Each number is 128 + 32 x the weight over its row's rms, rounded and kept within 0 to 255. Layers, rows and columns count from 0. Numbers have three digits each. The size before them is the row's rms in percent of the matrix's.

# q: layer 2 attention query, 256x256, rms 0.124, rows 0-52, columns 0-127
# k: layer 2 attention key, 256x256, rms 0.122, rows 0-51, columns 0-127
q0 090:100118153149114117212125105158109122087152130159107186097164056180089076106126126112098131129135102117077093152121120106110125080129150155131189174136064110151114072157124136146113144149113118086080164125139109165152166096146142146087146135089057054135113174105136119128129137106150130049068123158099146161138069192119086175116055126120120191071103055168115162080151138083099123161138
k0 091:102131107149083109113123091121132115143075091064119138074163135149170165131103136106155141159087098116143141128101113136143133151128106124098120094136092092093101171097161113059142177138179159122120097173135071095120103121125111080099075097124210133192137121118139099159102145090150127174193129053140116106195133141072207155139129110138104122174176143098139064140154145152110160122109
q1 118:105083148098182197089134190114097130137130163146069117098111165157077173146162151091140144100154094096132166129116129170105144124121137110125136144147182151117145109179155154180195182115093126090156169114103130199189114073098065179141125166128153156172115152138142133092138113149122180122131102171159142147103102153092076194150090168193180089145107147140138123139116147087155092118075
k1 106:144080115189117159132128157100119159130127122136120075077092151146113110217139164117136052140164156116127158135130119133142130137133077165170167177077142171143166072140177151121138154093084167116091159130136094186160083078112156204095134098111132174083094044082132177066168143133124120120114122150116115174111166104077101151111129101119131128128050141147172128152100120123155108102116
q2 106:154142148132085133148116124126173063140160113146196123122142118128106054174114112154104156123104137144119160153103149130146082146105177140123155057120105075128161144080065071105092136180094107103122095147113072121115196111100162078117127103098060076125100083117110100143105108075153132079139140139086124111135108127157148075105105118102115106151152144162109084163162079185131141178086
k2 113:147151113068113105155164132199158088097193121137168131189109110100095109044151079195092181147068122113133124106137142117132137089116143117100115114092143181110055144163136121107099069172132011149142130135125214077080182185136139116118118122163092134131157171116111129159083084139108141102124139155135139113121150143221134129153146153096079125140188113095155151131208141151113181142146
q3 099:164124148110119115172159113124134109164125140188121114127023115130057127167151158183131099088129081076070100104098138165179109151152140076127104135188128100206151112174159116164093124065073146125142123118054082158125097190157120190130131168129148175143108123098103145184108127168121134131138123107127149137107114137147138139170122184124204139120151150131151093116112141101123115150081
k3 091:150109107151120124089126104092196065122083112103180103178133136091148116167114156172170161088136127158194162171132104137091146133180151160125091076107089159181172119077132142122121181141188128083154121154147106136172125116138102070121074133131134102145194138122162079101160121129172131145123151123099202141138086088136165136160085094186104107131150167170084160146100133160161130143096
q4 115:109200100116140099161137101199140127142189153114153163134086159122096095131146097169074120110120120116173093117158132092181140077163123095112136151127169080051076162113131087110089089179124105141104124150147159086100132148157103158156116152096127111131149112127127102220060156086145125101174125159133095118130152159199111144138095139094112174148178087082168129122117171148110131122159
k4 109:135115176146088080106081100177152126140109108148221136118132067108142127083089100087137152086110128180089131101175118128088154104101119143163111084157082142129124179115046120127121126143093126162100136156143192123137187107094185026154131104114114111174165135177115109161145122125120110117156142071148131170111134126165150085191120121147077118152144137141074067136177118192095146139171
q5 101:106095161094143154109146117119141177153154094114106122177078131139171130108194116172123078134118095132124115118145149139151132092146110112132115134171128151095095140169134114157142079176122142098120061115119151155056147140150067133193118133085161199075116106126180108142127119169117143147102136148142117125143093172123143105131114169113141125109118105103148156117162160080139114102118
k5 088:105124128093097147106126124152102098113152155094093152124152166102131133114151120155127149085176121100147173110128091108185138081109152160119137175115219108131106160137171155026146112156119132124111122095166162110128141128101110097143130071052181148142134117174135137107109090134100122133147162168081080115097194110119027142132130044137076140188216168119157154138124146122113129096117
q6 103:122132116121152160137140114128116161139132112143119096114113118121135109162111121130136094082162131103124135125096063111134139099138116122121106099116143079181152062106136214149147106092141163142135136159133164138125119147139143203127174086144056160119117147159100133073093154117105129143104199133122155151072158101125103129091079123128158135137066158133144179128112102100140103118105
k6 109:135117098141095077201124142123085108120147147195116126094164188087096148199129096113146144116121112131145120171194114130132138150082091155158128128093134174115133098142142162128137121115125187109142097101079172119136040078111136106082153076167169111061145165145127135133146178115113145131141207158140127138148110129116128126094128133137055104088124089172088137126127074065140139116101
q7 106:117129095177090164139129144083128127071119136135096157146098083164084175175118142163221103130165080142092097118103122143118151138135170133110083157161152137194134101098134112084210101120140124108092104142129127140124109164146118200065130068136154161134137192083134126153096140114117094135123136141177136120099127076102137141119091118164113177129162111081133131126096203087162131152112
k7 103:096139163144108125151132117058107139142105122086111101058144175141118140140139225122157075104153116113147160156097094127112099147159124186156186086136119114198124088119108146155116129107116140115156076091167040171152159073120150166130187109068099159068117095128137147108200061069151198130104119157109141133128110143075110137142073071186164124133092193100164075138057101187117092118130
q8 108:091143128110121148146100128136111095127148140138167193110120129162117133074145075148102162105138187098114072142085137134134148098137092118075143041182184095076133169173086083149127203094140164131143128094135118181153146132169144079232184163128101084186162144106114105148113155088116153113150100136124085152119125129156086116102148125118115125096188100093095088150111158065086100178104
k8 108:081146151093110099146078123185091088122149090175137114120150133138099141072124090108087093089095093121080072111093143190127142130113136076142095068153129133118117164162091136166105144151074036143103103163126181073091160167135152123142116111129125091125133160109130163170036127174178087121148124096137101160125101134151116119115134070085102194123139093100165165076109075143123112140088
q9 104:194171120130123137155099152161147175085160136137067117129143174142178113111157125124107164136115092136168150130127168118130087104103114093172121111144131065105110203140135158141040105151096155165115146111132087165052201172163176103151134097122122165114125057103096169116119110126119042078138140078100139074140156148211106068104148140131116145128178147107129164113138092184096113180170
k9 105:117088135112088104144150178186110117152144125074171125115144195129174148129174110101134156027113166134131117129130106121123121120141122115130094110081118152135143125098117142127090141113082103216104155134166105119111128151162098099113138124091120130151167147167153108153144110119163071133149099133111128136147144107196145085105165132133077126159118145129111131083143117149112118162076
q10 100:136107141117127143158095132143106179143094046109094099102107128195132155148177167146140137118098129139127144135116131192079122111110178066198135097159139109138067140110148128112120127124070176104165136068070183144169122114103140102113113137091184125056137117084091142115128102131107099121100126108129175134079141116106149118120112145134120136111120065114153118100104178112119157110104
k10 097:117161125124140072133103124155134156161180103085078109079098125120122140154113092171089104147107136172112083122129122152100150085122169126111140126172141109175099104113183159138111087068141183093075142070031097088107155163142133186039145181044142122136116144130094131159130156138161154081154135154157122156182154127146107109095126152135195141142122103120125123110170142103070102108153
q11 099:127174149156122128117111129112159087148123132098169139142204149078172129130126070151122133143143106098161194126110096031127161146149118151203150111162163128099165168086168097128086117103128097107138099155195096121067178144147163124143135082119117145132106142145168119135052135140102133125128130094104117121145191138147167064070133145152118144111116115145136149066144103138146158153187
k11 109:157150063153087170124116103119187111150120173096130140138133099089137101108124163124175139155108162190105163132101102086156096153126118123085032114118135091116149193113103086069143127125113103171103115123140108156096164110187111099151149122177071160208091182156125117151147162114110151116137113116125169120197127117197144041114132104119129199130182131182154094102194111116099137131118
q12 109:062122101144134124145091165126119141120195144141134168133146159171134125129174100126071166120133116142130128158133156078079124109112079142152107125151131130128145163178145148148049152098163054100117181093118148142123116190097109128156148109142120104173188162098178102157109125084138123083101153171104068151075155128172124174093146122152106147085198077118118153152181092122101110129096
k12 107:203176160120066173126164124160124153164160118136128149150187112145143139058136104134094173165117111150048106139116167137090171079126124104095051143120144124110099197108079056094051107127106072194094144167149112171133183169101174061157148094104151090088113133156117129179134095063098126091161169117117129112128180104171134061106142084109108165138205106137129173073145140145082077089109
q13 105:081174133113176087126125144184135134087157165166132166136120100084104145133103085136095135116116121117165068165086140162127171114092197066093063078170145141089091135094126099142098128141122059141153136093134155128138157137114155104154116071156097084129113101131109150123139128204119045075071161162120135138150096103212094142091117101033173179139137087131147211144159137134153173147130
k13 111:121170119104172123135123160115094151106163142116142125174153052127112181147197129123073136130134112171118095154103106141140155114087165044122070137107101102123135124136151119151119105146103164106096127133095163110111123113143170137173180109175078145160138192122138183153116080120174130103174165105162157140067132127196070106169135058095120156111160137135105143143129137128115135133138
q14 104:176162038153088066143130116150141153113169123105147070134194124172095108125115120082090176138127148151145131111160112067110117152165107142095133117152140126097096176155126077162097123142115094155120104104147139156123138090173099143145087115180157099167158113134127129164137167101126106052117148101097101120145101109177141058125147151136105155102196110144162102165199121143097115117143
k14 108:146176114137104070101119156165129094119152161117145124160141107109138133161140097181156138135124091132110114138187131120101114135115124077172063112104123140104103174172144144113073099162084084158085133081121135046085165141125122108121105073144149125115172139125115127145060115163158093131142112103176132129150153141132169154177108197165142108176148140159092145124156132128103121148127
q15 108:120141165141117149175124080136136169186134135085115107123092054167095095175149179160124118132045146150099112158118090170188062069055107124125173111132110124145095112101075152109092059150086183109177110139141126135123127141125175150127124115102123209092039113157105115106135090149076070108128126137150155102162073138137072113130101170066145141209077141166182135105133169108145186125122
k15 104:107106111123153120138087117161143173134115195111105151043164110145093119141083164185170127144119103105153151119085084200162079085144162122171140182151110079115176099148170127093156146078161129077115123076137155129140148130107113176141135145113125124030119087099112161137131090143110087148045106193084098103158087141044119109100151105104094126147089171164213112078119134127122119112083
q16 114:052130064159192132104107084133137080124187087105140147150147132164124115090100089090120091147159172144120137123136120127103152120082144097132098111087091142119058153129135131124187139127141120142101127143104090146108105152113147088146170149163047115101158112105163093145083151091099137143150146124130133147069086119180091147119158191089112165084199085155100154115121181120121144120133
k16 105:141120118123105102154135084120087141108158086187174176188112093127113120074160080071131168163100188127117162133114131085081113133136110167077105107170144171081119121180091122137143087137139124133096145175142165171128126095176123037143123125124110091162073175116119087163066138170147154146155105086143079139153152095163138108153120088153093158103142130106125131118175113169077136176187
q17 102:174143146121074084096157172176141109094112140097123138155126109128134134067117197142107148132128171132108140145132110103072172088148078081154102081095132132099169099158083097081142104188090048171146101165174087045133175153094167119110144101147147134157194116144117084137148163124097102166153106154087150105072139102130165135144112116053150139150105147131140070108168123188104075138153
k17 106:153146099103075109120125125112151112126142094105105121141101122163144171141096176069144143098121097138167129142158119099094146128127195156143116154129129111101150126128102124113150143146124125173148117174220050118126157135141117148123170196110138121102128113098155064120119133101140126105079074158121117114159099129140115145148065217137193168160109201166188077113249116153117173101124
q18 109:081096131126149126090102098063146177136177136120128209119111139146131173138150138139169132126129154142069143152138135129107069133078175157140141089145071189107150125142116114084103096167204127098105201104137124092128135182170105123147152149097110161083189141079163100166160183139084177121106126137134079150067135189128183114114076149082138155076159126188086130110160112157120094157121
k18 106:153155136187128092118147116154165109094140156111181140153177147121065186073134081119097153077114158148141144105154101160156100090151157134120118131106129167103128184165087134130169082133122125125149119149182142092137110175154163101068155084079132125150156162122132114115106116121175103119195167162144137146120164111139119141105100111115072154108098081148096123116133161128098098154104
q19 111:122108132095141117166089155148136151113090115145172096195163205067141160116103088122108187122127156123110125136164124120091164130117124086181132071190094122070132146155084104105088120107149072150117153196118098146146139119113122057139139145137091117168149161131153097134087120094101107053076159071137071119124116141127197115088109106146094166089198096137092107105095126085108131118134
k19 134:196163126089107090175069112114083118128186147175136123176125120153147113162162122117102128130086132133091139145130120089145161110111111133227087099151088132050162141143110166177095121166114091142108156142091138086089133077126163137146140115125058101115131160159140146092070153082159057085105102106132127144104189052188145087085075169131152156132112097157144149061150076096124126151169
q20 109:161151117119148134140110136146122097151157136127157144149149165125136164101156094130088124158105189185057077152132150071103163194132079142129106096165133082120081148107091116122079156140169123168128126200153153081091168118106123054126159102142071091181151133133146085141051128069162108067139130060104125147100155133175122107093105151123124173131214113134127142092135103119091145163166
k20 159:156176100110116086144084135119131147138184162121110126143131108150105178084156094098118134123143150136108157119123130081120161076122150096130095119158104134091123190110094131152083113163089058175085152151128150097112171088130161120166153131113131079187165150142138112133044085133115066109144135110146086128124135106202159126153104180131119148161200094181113117082171088145080156179165
q21 096:153204125196125148134132159119116108116123109173150181147113121155151073128159124155087177106063157101116142132113161123084120159148177118112159126138142063131155134101158075165088046106070099082119122124126097137089124152185177102148162119061077067126112086111086155111159148076123174059140102162119136100113168189186111125129162125093135157116125138172073125159129139154067102082111
k21 106:065154102156175097201120125107170179112135096094085111099074171161113026139114131139095114170133113124106126174080132103139109156161112122165137152166132105072062068093111147164078189085106141141137174086167051141132126110114075224118135124127114103132046058087131164131112172120112139101140145133172078121161137168098098138113107143110175167131128128122186111170129106097062124072135
q22 104:136147156166153084108132129182095139176123086076070109112144127144096142142126006127128161044139143122127123124166118126157135133164078141124153072135165126153076162086102105143071119146147139158117116144135085188102169109165123110118108123130096196150123114093168169150120067128167108093139104123105084136074111126031159154114146150119157123144185131090131112092104119166142134108186
k22 099:146121128090101133090094142091114092139092139173101112137173102182139130128113158132128130115179115147122124148129174148089129135113129084099111110108135102153159085133082160162142128099121069222178094204128132129052191128058137157137099080104117159133181105152161116119151092086069089104113136047071101069104167060123168098120115152157137124112128143106112147147134094166121121145142
q23 097:109117142185180129126097123109082182119139172131080136102111161108083107163099117118133120081136120128147096154136107106097123127150150099059110088148113109172089151119158092131081134134095121088107143070151112147123099079154126128117191155198117061104160153119115146139161110155144103086112144167135125180155152149185076087115110124167107121142069162055058135160122169141123098130123
k23 097:151155064120084108137150144116103093133124194131148161150152167125162199086070166121134126228108099149105129146083119083107121178138131088132178152152094092107128104145116068063095116144161137120182098136129058147087142143129185124220143139169137135180120121129063104149150123121120132144088105103129201111103102135154124093151109095138136102137169137154151100187064081112170164107068
q24 102:115126102135104096125084117095107109133146118111146104098179164076175105112167061117128142160129108135091090122136167056087103139089137108123067062113123127130167151150160149039080115074144126084136150173104140165117057085145170102137141134115197169188132114124109131139105195120127116122149121140133103090133105158153120067110113122140095149107154095102133130159150115130100124112095
k24 094:149105105065177158113192185113137138106181132133141105168133048115079132133116108128165091166103143193124102133108123110124138128166077124154108143170140102142125102083077070114175135102114099136110112105071158076063162160151106165108127134133124122113096147141170122123186187124111080089079166102137119119166126099145181135108020111131131124152084060124082133080097128056157113107183
q25 101:125121159104093163157122103152153132149150099092100167156077169102114089107117133120134116139116132099138076137118154080081115113157171123126187185132135087128143072095071084210122197115192130076183152104137163090186099099101115182085187157166118144144133132119117162186103112137129091121115097136118144069182085145137124087060144098146140169098130145082167143151152136132149176068135
k25 111:040149120108111185116144130141132164143085072122173136115131180134092154137141184174128127100133120094161121101160127134163117176118149132093160135102112121158116087125146179135199117147126148164082106147137109099171054165144120086083123128159177155151151132138062114163158122126131122153129081178149174084146067139095081063179126075126054077153091143082133139198124219122154123094126
q26 091:143128100117201120102119067145132080138119095196113141127085126070059174053095142114105128223175122126181168145159141152130109123157152105087107106135136098100147118094147140139153076121151124127131109106159129162110099146101177118109128081125112155145126148167096156078092144138146114173114121167072145131116091194074112137104094152139084165156068127071127212155104122137131160136139
k26 099:095111138178105096099119167129133104121102111162138173109108159163150115090124114171151114121200128127190085091084104152117139108098149153148187090071104140102122127130167168130166162092134113075136129066063132160142124160096152151060118147128132093146138137105186133155135115142155126163065101197117184138118132160112119139077192126122156138140090114127093100159142140164112120102118
q27 101:151081107064144089112083155071109110133067139137055144112120083098134143130160181191126148142137163159116121140164090102112115163062107143131141127113185136159145093187127146091150093102085210108143109128129164065157110130216196140148095116146145144104146109166137135164056182093098117108166088141080131148094091094123113140113141105087190127105136142111129098118067151093132153081088
k27 099:133085135124088164047145100122108182115097180100085135078070143097071162152121118105209144149200136140145179127121137107112124093127146126143126158140172120147171111084136086074091120165092188097167074115181146151170093131097067110119188118149084149169167155117101149095134104125132107128075163100179162097089082156178149147168137086117126146155136100144125114149133118105109100191092
q28 093:123109167120097183123077158142066060129123095156103096105085172116168069120161158198195138122149096102104104101139083221124105150155081125114149159188151096153122140097156178125126090089156093127166139163067107156171152070092137136148104114120097109090179085123128188105134112140086124181200133109117147150165153096155111119082117122132126107177205178097140124114132081114119156122152
k28 094:145097113094100163130178171153140136141129167052136118126142076127175063119133104102203140128181097141153158081103106143103128155146170153135155053160144141127162078037134144128154159117076093126091142112090139127099177128055120109153153093125105108115181147183115118117182128099206148126146150126064174149141138092136210120166153156120159121176110154170115153128110160122144090178088
q29 095:086191102137162076142100114099097059131142107147143136170107071159163188150066141110147190103148132186128082088144121112094181140196141086101170182157120094175158104101098095109145098126132159127112085172118121105154128069117086167172119169125117120084155138073147163092117158130151127099126117131135143111075090120154104128114144173155139178139110134137143077177149133117158103099138
k29 094:104139126121096114160129170116147131097146138116124125184152038153071123165129140090154147142067176158091151087152162116139178146178120088190140156112074071192096131152120133108074145121135099121134151134109138124073069107137163096134223177166133190127136152132119134080097149117093105109132119110174151066061156125108107093099159188156106115109146081142109144098147120213116103141152
q30 098:118125176152167129179154089099158114108164115112150179154080141177128142105117146112107161138161072070186126146089166104169202098102151118142205079145128132111168176111117150117112099145073108092165118105139148183135127148117128209085158108126100085138126112166129188119153171111137105154074054158142168088099087088193104125095164078083177075203094063147135182146130154042144108186143
k30 094:075197150097086151133072126153166079080124110129160160081117128165156184115122105120139119103123117195140168125081152179152127085165185119102198095160196135145133143109190146134102160135178120108093145142089102111133098167176169090160113058112156122095110151124098148188084129178096139138172148214094136132135119146118103118114116119118144213149192095130171122093180147075122106162135
q31 100:120171155092124153137163140127150137112125150154145123108112150142112058135119136203173066067068144087133134155119137174144116092118125114090169123078153139134166091117046132107188090130142093140154104138220112109115135095222149141103162151084096070074131168122132126105094107105084130111141099128152140142115115126108144090127152140166162091160113169119110145077147067153144139116178
k31 100:138200182162059121136097129084140073179110176129162063111140137109188122142141105120111189126138075092104118120138103101135125087127112127191092106113183116102185144170116095135148070152098130169116152143162080133115201085143172166127147157120163073150077132127148139120080099058078114117099091116100117120124128074097139136122121135101163127174111131150103092101084098132141094162181
q32 102:134098109127136079171087105159116113132158128134120147156140091152160123132133159101092182143147134137090153101100160127169168141104096123203119168159123112111085127101213095189141096157143150221114133108102097124157143087089099150124128124105153106101109161188091162137192137141164103163145152074082118140149115107117119142104158115105149141111119147127155166108134117086065159177157
k32 090:145185131151100120181173143083155155113174139126193198177126088127073076123127149165127143154097102150121140102147149128105119124130110104120074159153142149106133154103150168138079152095146157198122139130096157116127159181108195143151149165143159140109160046079099157106153184144060151125126055127101130156168130115163165110140066093127122143112141121132174181118116109137075131129162
q33 100:097125108164094147175134139094116154179123113165127158181065136106099075135043106089146092129114112064133093127103105130137140108079134089123137175148122119118129168192073099149119174073108074104075057151114091164007151187117170186151092159120142106177128124111142145149101160162126161135131114147160133083095152120124098193124126116144111113116144082192169113172104144183111154127110
k33 096:174091101120163184098147091175125174100112086093120180121104088097166086082144084134117140115123088139144145151148108187153112138140156133136154113135183083148054131151147137131132119093147105121150069127170052166156143126135151142099168189156129137103120125143173142148155060107156124132119131173134094098101203166160097078117148052106181158166135176130102162151116118130167145092122
q34 097:101133103160175177119106163164145161204103109161125159140163119151156091192139107151151074060178121164112107138144083174189119114116112171130118176142136133107165099101106120099096177133088113103123102129135071086131160107127100134052131136128159064057148156172135159155129120125164139125197119131180122113117134132150111035133175118123129123154095089134132099154171157141129095110157
k34 094:136091149122129159122123076097150106097112163108136123146137153064147128169146138061128094130126143130084131113125082162139158157135195120120104066115148102156067142122114017145113105119088147167165057121146131131105157130107096122137152056144133157163071136118097085083178101092099151129106112160155126086107092127129159129139150091133146168121071161080107090131108103168102149152093
q35 099:121143127157136115159071114131093167148086138158112150092123141116143189173176125091163092138156105105106151085162118126123216102089156222161118139126142146132181137097186072100152169050156105147072113118161153141126138156159102046086103151115132161165123092112207047149166132098081114161109139124069137152143138103138116101119153151096143175116115146145077137170131164125130103110082
k35 095:189111153090168140143144120116093149115124137142124160134077113082084141196121094069136150163150165153135149100147128167113133087150117149188171177086135135153187154154105126114114142167122150107182149126125198131130147102194200063159127087179080109096173147152168150138150103111131143118133202120114135090180127112144145045144139120109114091093145161064163121151161157136130147142118
q36 092:115124172092127118219153149060157144178122122082132168122215141119104116131100138138149149082102129126157152107152104129092077132057129126111136150126127175069130095121077180162178096178179146147122102164140093131124168087142115096102167097099144129141156143193113133144098151105093142117169127136184145088094140067170087124148071099076107150120118135125150209091128143087134108176085
k36 097:062096203144193091150162113168190122155100143130152119141073111168125144113147123132166123167085162137163099135082103155152103118098128150186142149136074119149117139080046154152109121162205124167135117120129123128167120170119170105098199044145147116124152141126155076123175103133130132053200171201098110134183097165155162112111181184159070090079115177143117150194072112103152141137090
q37 094:071086104134097227181202080122136140121090137133084129142147082131152132086137122096110174126144161135185137100115083158113172086117071097174136118158141108135142131109140094119113145141106125139139098165113100151065139131161132244080142137112203131204145137106141099082094123120170169108149111101148087159095071111062115117114188103151108182108158152110107144118042095092161184163134
k37 092:103156093164138091147114075074121127061167068109134118147134148173125108142108102080150118144103190196138189168098169140136142184156196143163133106097131132163120145154116084147147092118085094139079129113123085149097089107105113115206132142220166132136114089131114179106133104147077103119105180146124128159143187150122129136131114148173153112092133106121114151122136158119133121120106
q38 098:114043149209092114151113091093088132140139103094157108131139170123143172039130120148219130127119173096121150133060126138138108125104109106091098146100128144071108138190060134153139120111095157089166182148123077143125141128113132134185143166102070113161082178097144153122147168114134111101150168152126079093170045068075076100106139124149139109110129115162067162094147171049159070093120
k38 092:131142121140105119132142086138176099129111162159082092122086156170112146102101110081111134104161151147132111119132181143089132083207151148149120139107075101140150130150041151198155161176112098144125125159108057183162147126105141093124130121141155047195118137072085170108105154154144086103116072114138099114128150117122148163147119053159099105109075167087152092192115184133096159123138
q39 104:183120166077114116091097077101104101142111162141092081151139065131126126070103131170125073047130089149096154098147145136095113142145120158141073107085109125142114064057142153152151093068125092130089113150125122120133128138137083110174108109128112128111099121095145063078170086175137171166126147118144158091134138125136154162191163089089142097137090087131101155137073171114148146088132
k39 096:205145129111106114133174130125094090116179092185161084140164104145134133101158105092138156181160069133102112171082140123067153070109137174128096157102116158111199117174117163133136063099139174139100128120105121135113123090098114080086121162085171129150083161124183076142091119128163187178131156057044128138105132136162139113137078112154113129121172112134114163131116104165102101146104
q40 098:155191127168159154121159134088141104085129099186157134136143098034121104170120072125144174101180093111151080121122178119142172138153101093074111082119114138129070052162169124097123102069084180120136146136184153139114105120131102160133155102152146090131130154123120105065131155112111082144080149064129142104069150190154125190141169151182133088113132105086144110110096007110097139092144
k40 090:126069087135136137137064131100096121140193147127168184131173122144116132094181101126033099106155106142114134108164115161123125146077157181123100095079180120083091153115086133097100121074076194097142112130153090162131137124080156167113118093163140135106207174112158124135120157123099097167105140131130115206144050130111154106130131105149162160123161144183093100098167091139094159126132
q41 098:166107071107086132163201134162140127086138118097119145099082097121111096112083166142151142098126149066083132101146125125112126141063101095105124160104156125117100087139232117193109169114077171078135138171119090140099172103201158095082129086175098153093140078158114098138111106147125117118166109135092155195117169131104111165089117120051094150164182143128137062143104129121068148172133
k41 093:119129140073171136143131143168157163118109179129106179107119189111131111078171115147164150088155150083096112162109122090148119157103092167108160125169095121116138064162143163175127110123141174179163103149138176173152134131144158075097120175118175133125142098077150095113199190139119091123149096145107096171119121124166095115130151095078080154130168087117099109113109136160143145102090
q42 096:169164103098127074150082122103131136103087131148190119115172138163115175190119106087100136139123070089160147131090078152152176082089096147189161195128195132117112137144170080157147083087121111157142139132137149113168104101185102134107121054155175161133170115190087140144144180151113161143157158104189162157123183095177141122155134186123103088124128131152101099129097147142116149079146
k42 091:099173147120092099121178112104168077136135148092130170133072142104099145122137119130172149125102159150146100105164087158094093134108135112183124154131138143121105176151134114134137123152078126115070113116158141087166157081137135142108121124113100090102164144168182095110141154127132104076136118126130191187155098185137121140139123112174174152042174098151160122152083163132096113150133
q43 096:117042074132213135142112143171072143179130160148132129132112143110139142087159109163098156154141146126124087070115085149118135101108149100148125131180193135143088127141110172186102100197123138111120109180139145134128100151128111108135134130119166171190122165148077113095068081083123175050113138127082131126097083173159125141123132100139144105176215139136144106137104157132178088180135
k43 088:118109126129094101156106168084120116100069099105125138117133144172128168123122145155134133117140134097095155117120157116128136158209124155061118097130148112154073136091056149114124193123179167130158066137159142140129118150146081114083135156167156124181113102168103137102185141140115070129111171200131088124178184176096171092146148092182152094124133067124118104182147122168163116127036
q44 097:094127100124108097102114121204078098102189093101122146144086135168094145053140125157131080115113108140093087162144145112156125127112134102150179148169117118097129172114116097148139192145154127130140129109119117184098100088100187119148173108086134158096148133089102219119169178097178186118114131157083129106255154109174125111129137145106169112141119125106052128140150124141094120169110
k44 090:088169091103156101165176141088147114137091092156154091114116189130125066183079101087136070124099106080109181146114075175139115148131129106121207135213153152139163105111162101161157105154181118139082046118087125114140083141215078123082101137124077134135118130111096134179166163177078147124167134115147089152141149099126147102130130167135098148178140149137114186093099087130140094098177
q45 101:084145149105182173098115129116135093159097140187150131170105171075146108106106081141150107095069175028185161125115166119099193115139119180154119039190138152102114106122154131171147202109092141178089108148144156130112065119127109129145121132113114132105134150129144137183110117154126113147134208140064118146078170156128090126180125159165147084142119134132092099160139135076161149162134
k45 096:172102142134089154134107157120156131167172109128164125133131148151096104156141148153146152091154075159085095112096093112155136068059133099141116120130169102122144178122181118144109061086146122158155169127116115169149116121109145134105088175159098100145142178132100082125108098109152173116061163141086144098152131147138161153123135175054072096113123144170065130133124135095150138141175
q46 098:103096174151150146045146131124159148146086121146081061128165137141146133117120050189149191160158133095169153110134132133090173133082181104137099130076085100093116145090057156122130129105151128109162164170113186124099172064085074138164150084093067176111124123130149101116151130150110141074099149161179196177143126127110137078137137124141162158120185125072146101150088147145181132194132
k46 088:128178066165090149112124083133166132126144165137152110098150149126116120128149149106135155089141182183145126157130098163141141162088103142149143118130131119150154169146066067146147147108165165166197127145125103111130108106140120089155105175085047158109094155097138160131148095083150116125147105118085119101149182195028097146164133156136084116107110094130065098182100212123146165111125
q47 092:167183182183123163167084088063122146105132113127198125159102114131116109138096144184136148094168200091077075084162135162115132113140152090134123104186172138136077133136142133119083102123183140119135160103072131141141080104157182094140172098134126153127096168172107120119098149139167110145152221139155060087165099141186122157106115117145133103141145083121090132106140145137123125078119
k47 087:148096081164174099112146126142121090109107198057065160163146102136055109074106162162118143142115103129151139104095138124130111172166115173133086158143113135136127111127112116147129148079143164198078143146126071076147105101122135153131151128128124132164061121137126139119140150158127113080086166168114166116180055195072117170110134122101121126188102131198151076146123159158149186077130
q48 100:098162154164118141116088168133143177094118115181107148211147124074112034132110147098085109077116133157125137177119157183024089171125115054137123147109113058091139058147142142111144181130122167148115150102094193143125182061136128126125087127070160188184177148174183131051090064191125121075094151128127097141098122115109142090122138148097141190089111152137151215094067176106127127096127
k48 099:142117142097136144131150124139085158150177104164173143172143155124133097132115122089117189127101191154132140174130176135144137100185130150127092120127069146097116132141121099083141137144155100148073164104146193131119136137065108162165171140212088217024117095143136091095148152138169129101142148048110146196119140163134143140180118136131128147162143080125090149109099140159125179165178
q49 097:108120161139136135062162146095167106119172104155075122193133175110145170126171098154145146114129131144155161063133120161124118119109128084109102159070105161165141132135133114127192141147147170088153114133115152136108158102088130159170143121176163107127099123152163152098036154085138170134123155084129104145114158128171135170168154125111101080129143179184104141155074181163119180159092
k49 101:183100143146117148083114110105156166139102128182189176082110163135134144149126129113155152118166119099103103168147091186156124121079127162136042104088131185110109139111113131101161098152171130075118181181107081138098145160154117171108118107090207141165100186119151174129189097157123070100132127153071141162087184069097191156064152142124189100105155078110103130101090169107144153145074
q50 099:095207157091153126113119155102109154099142078168137126152095092136086006180102129144100107163180186053129157122061137109134079095125143099130137151092130073129125131097143132070116131139105113076176188185130157126110161166177140130187142144139150039086152135112109110126151066111135124122131133126074148108094133113137120174119178106125111138071210135098091156105178086164146159164140
k50 097:179140132131132082167077101112120160130143125110095170139100126203158162087158165101110153106132152136099055128149152106122133119108131156135160154132117114137123121114148103197103136176108128147154110072139149113107121083134087159098161129094088120115166125162142127189139139082166155170117135109086112126121152123135109119210211133173126148185164091108192119147135145104093121130156
q51 103:150146153181142108135125160152123119141111131176084139142092125100210156135118127170176188092134104126129119118113137139107151159119162187174146139101107146116231161071131104146163072166115103048111122102092136109161078111091152088107107157140086090072132063097061085065170119169148102104141116084094127091117105099135082154112102157104075151087133141111157148131067141107149091085168
k51 099:156139143113162116157100152098166129090147096067134186181170089183203068149109135158132166077133139175153135062139088187157165115191126143129129107132165091092161139117071064131082114148147119087063156110140122093113138154104075154081124109133130107181158148101138177082067168117160198116127110095122102078105127091077110102135108158120125151100130093063102148138131127138067135128141
q52 088:160178172192071100137134127090090089047170122174134131100160138121139091146173112152102141180139141158130179147066115157162200121123126072131137096125087097097110159142063158095068146125111140095106140085104068144100113111102092158129187123113121111093064112121136129136104117136117120135122150130065111137156089180105148125149139186121089122120102148093139153163091129156149121087085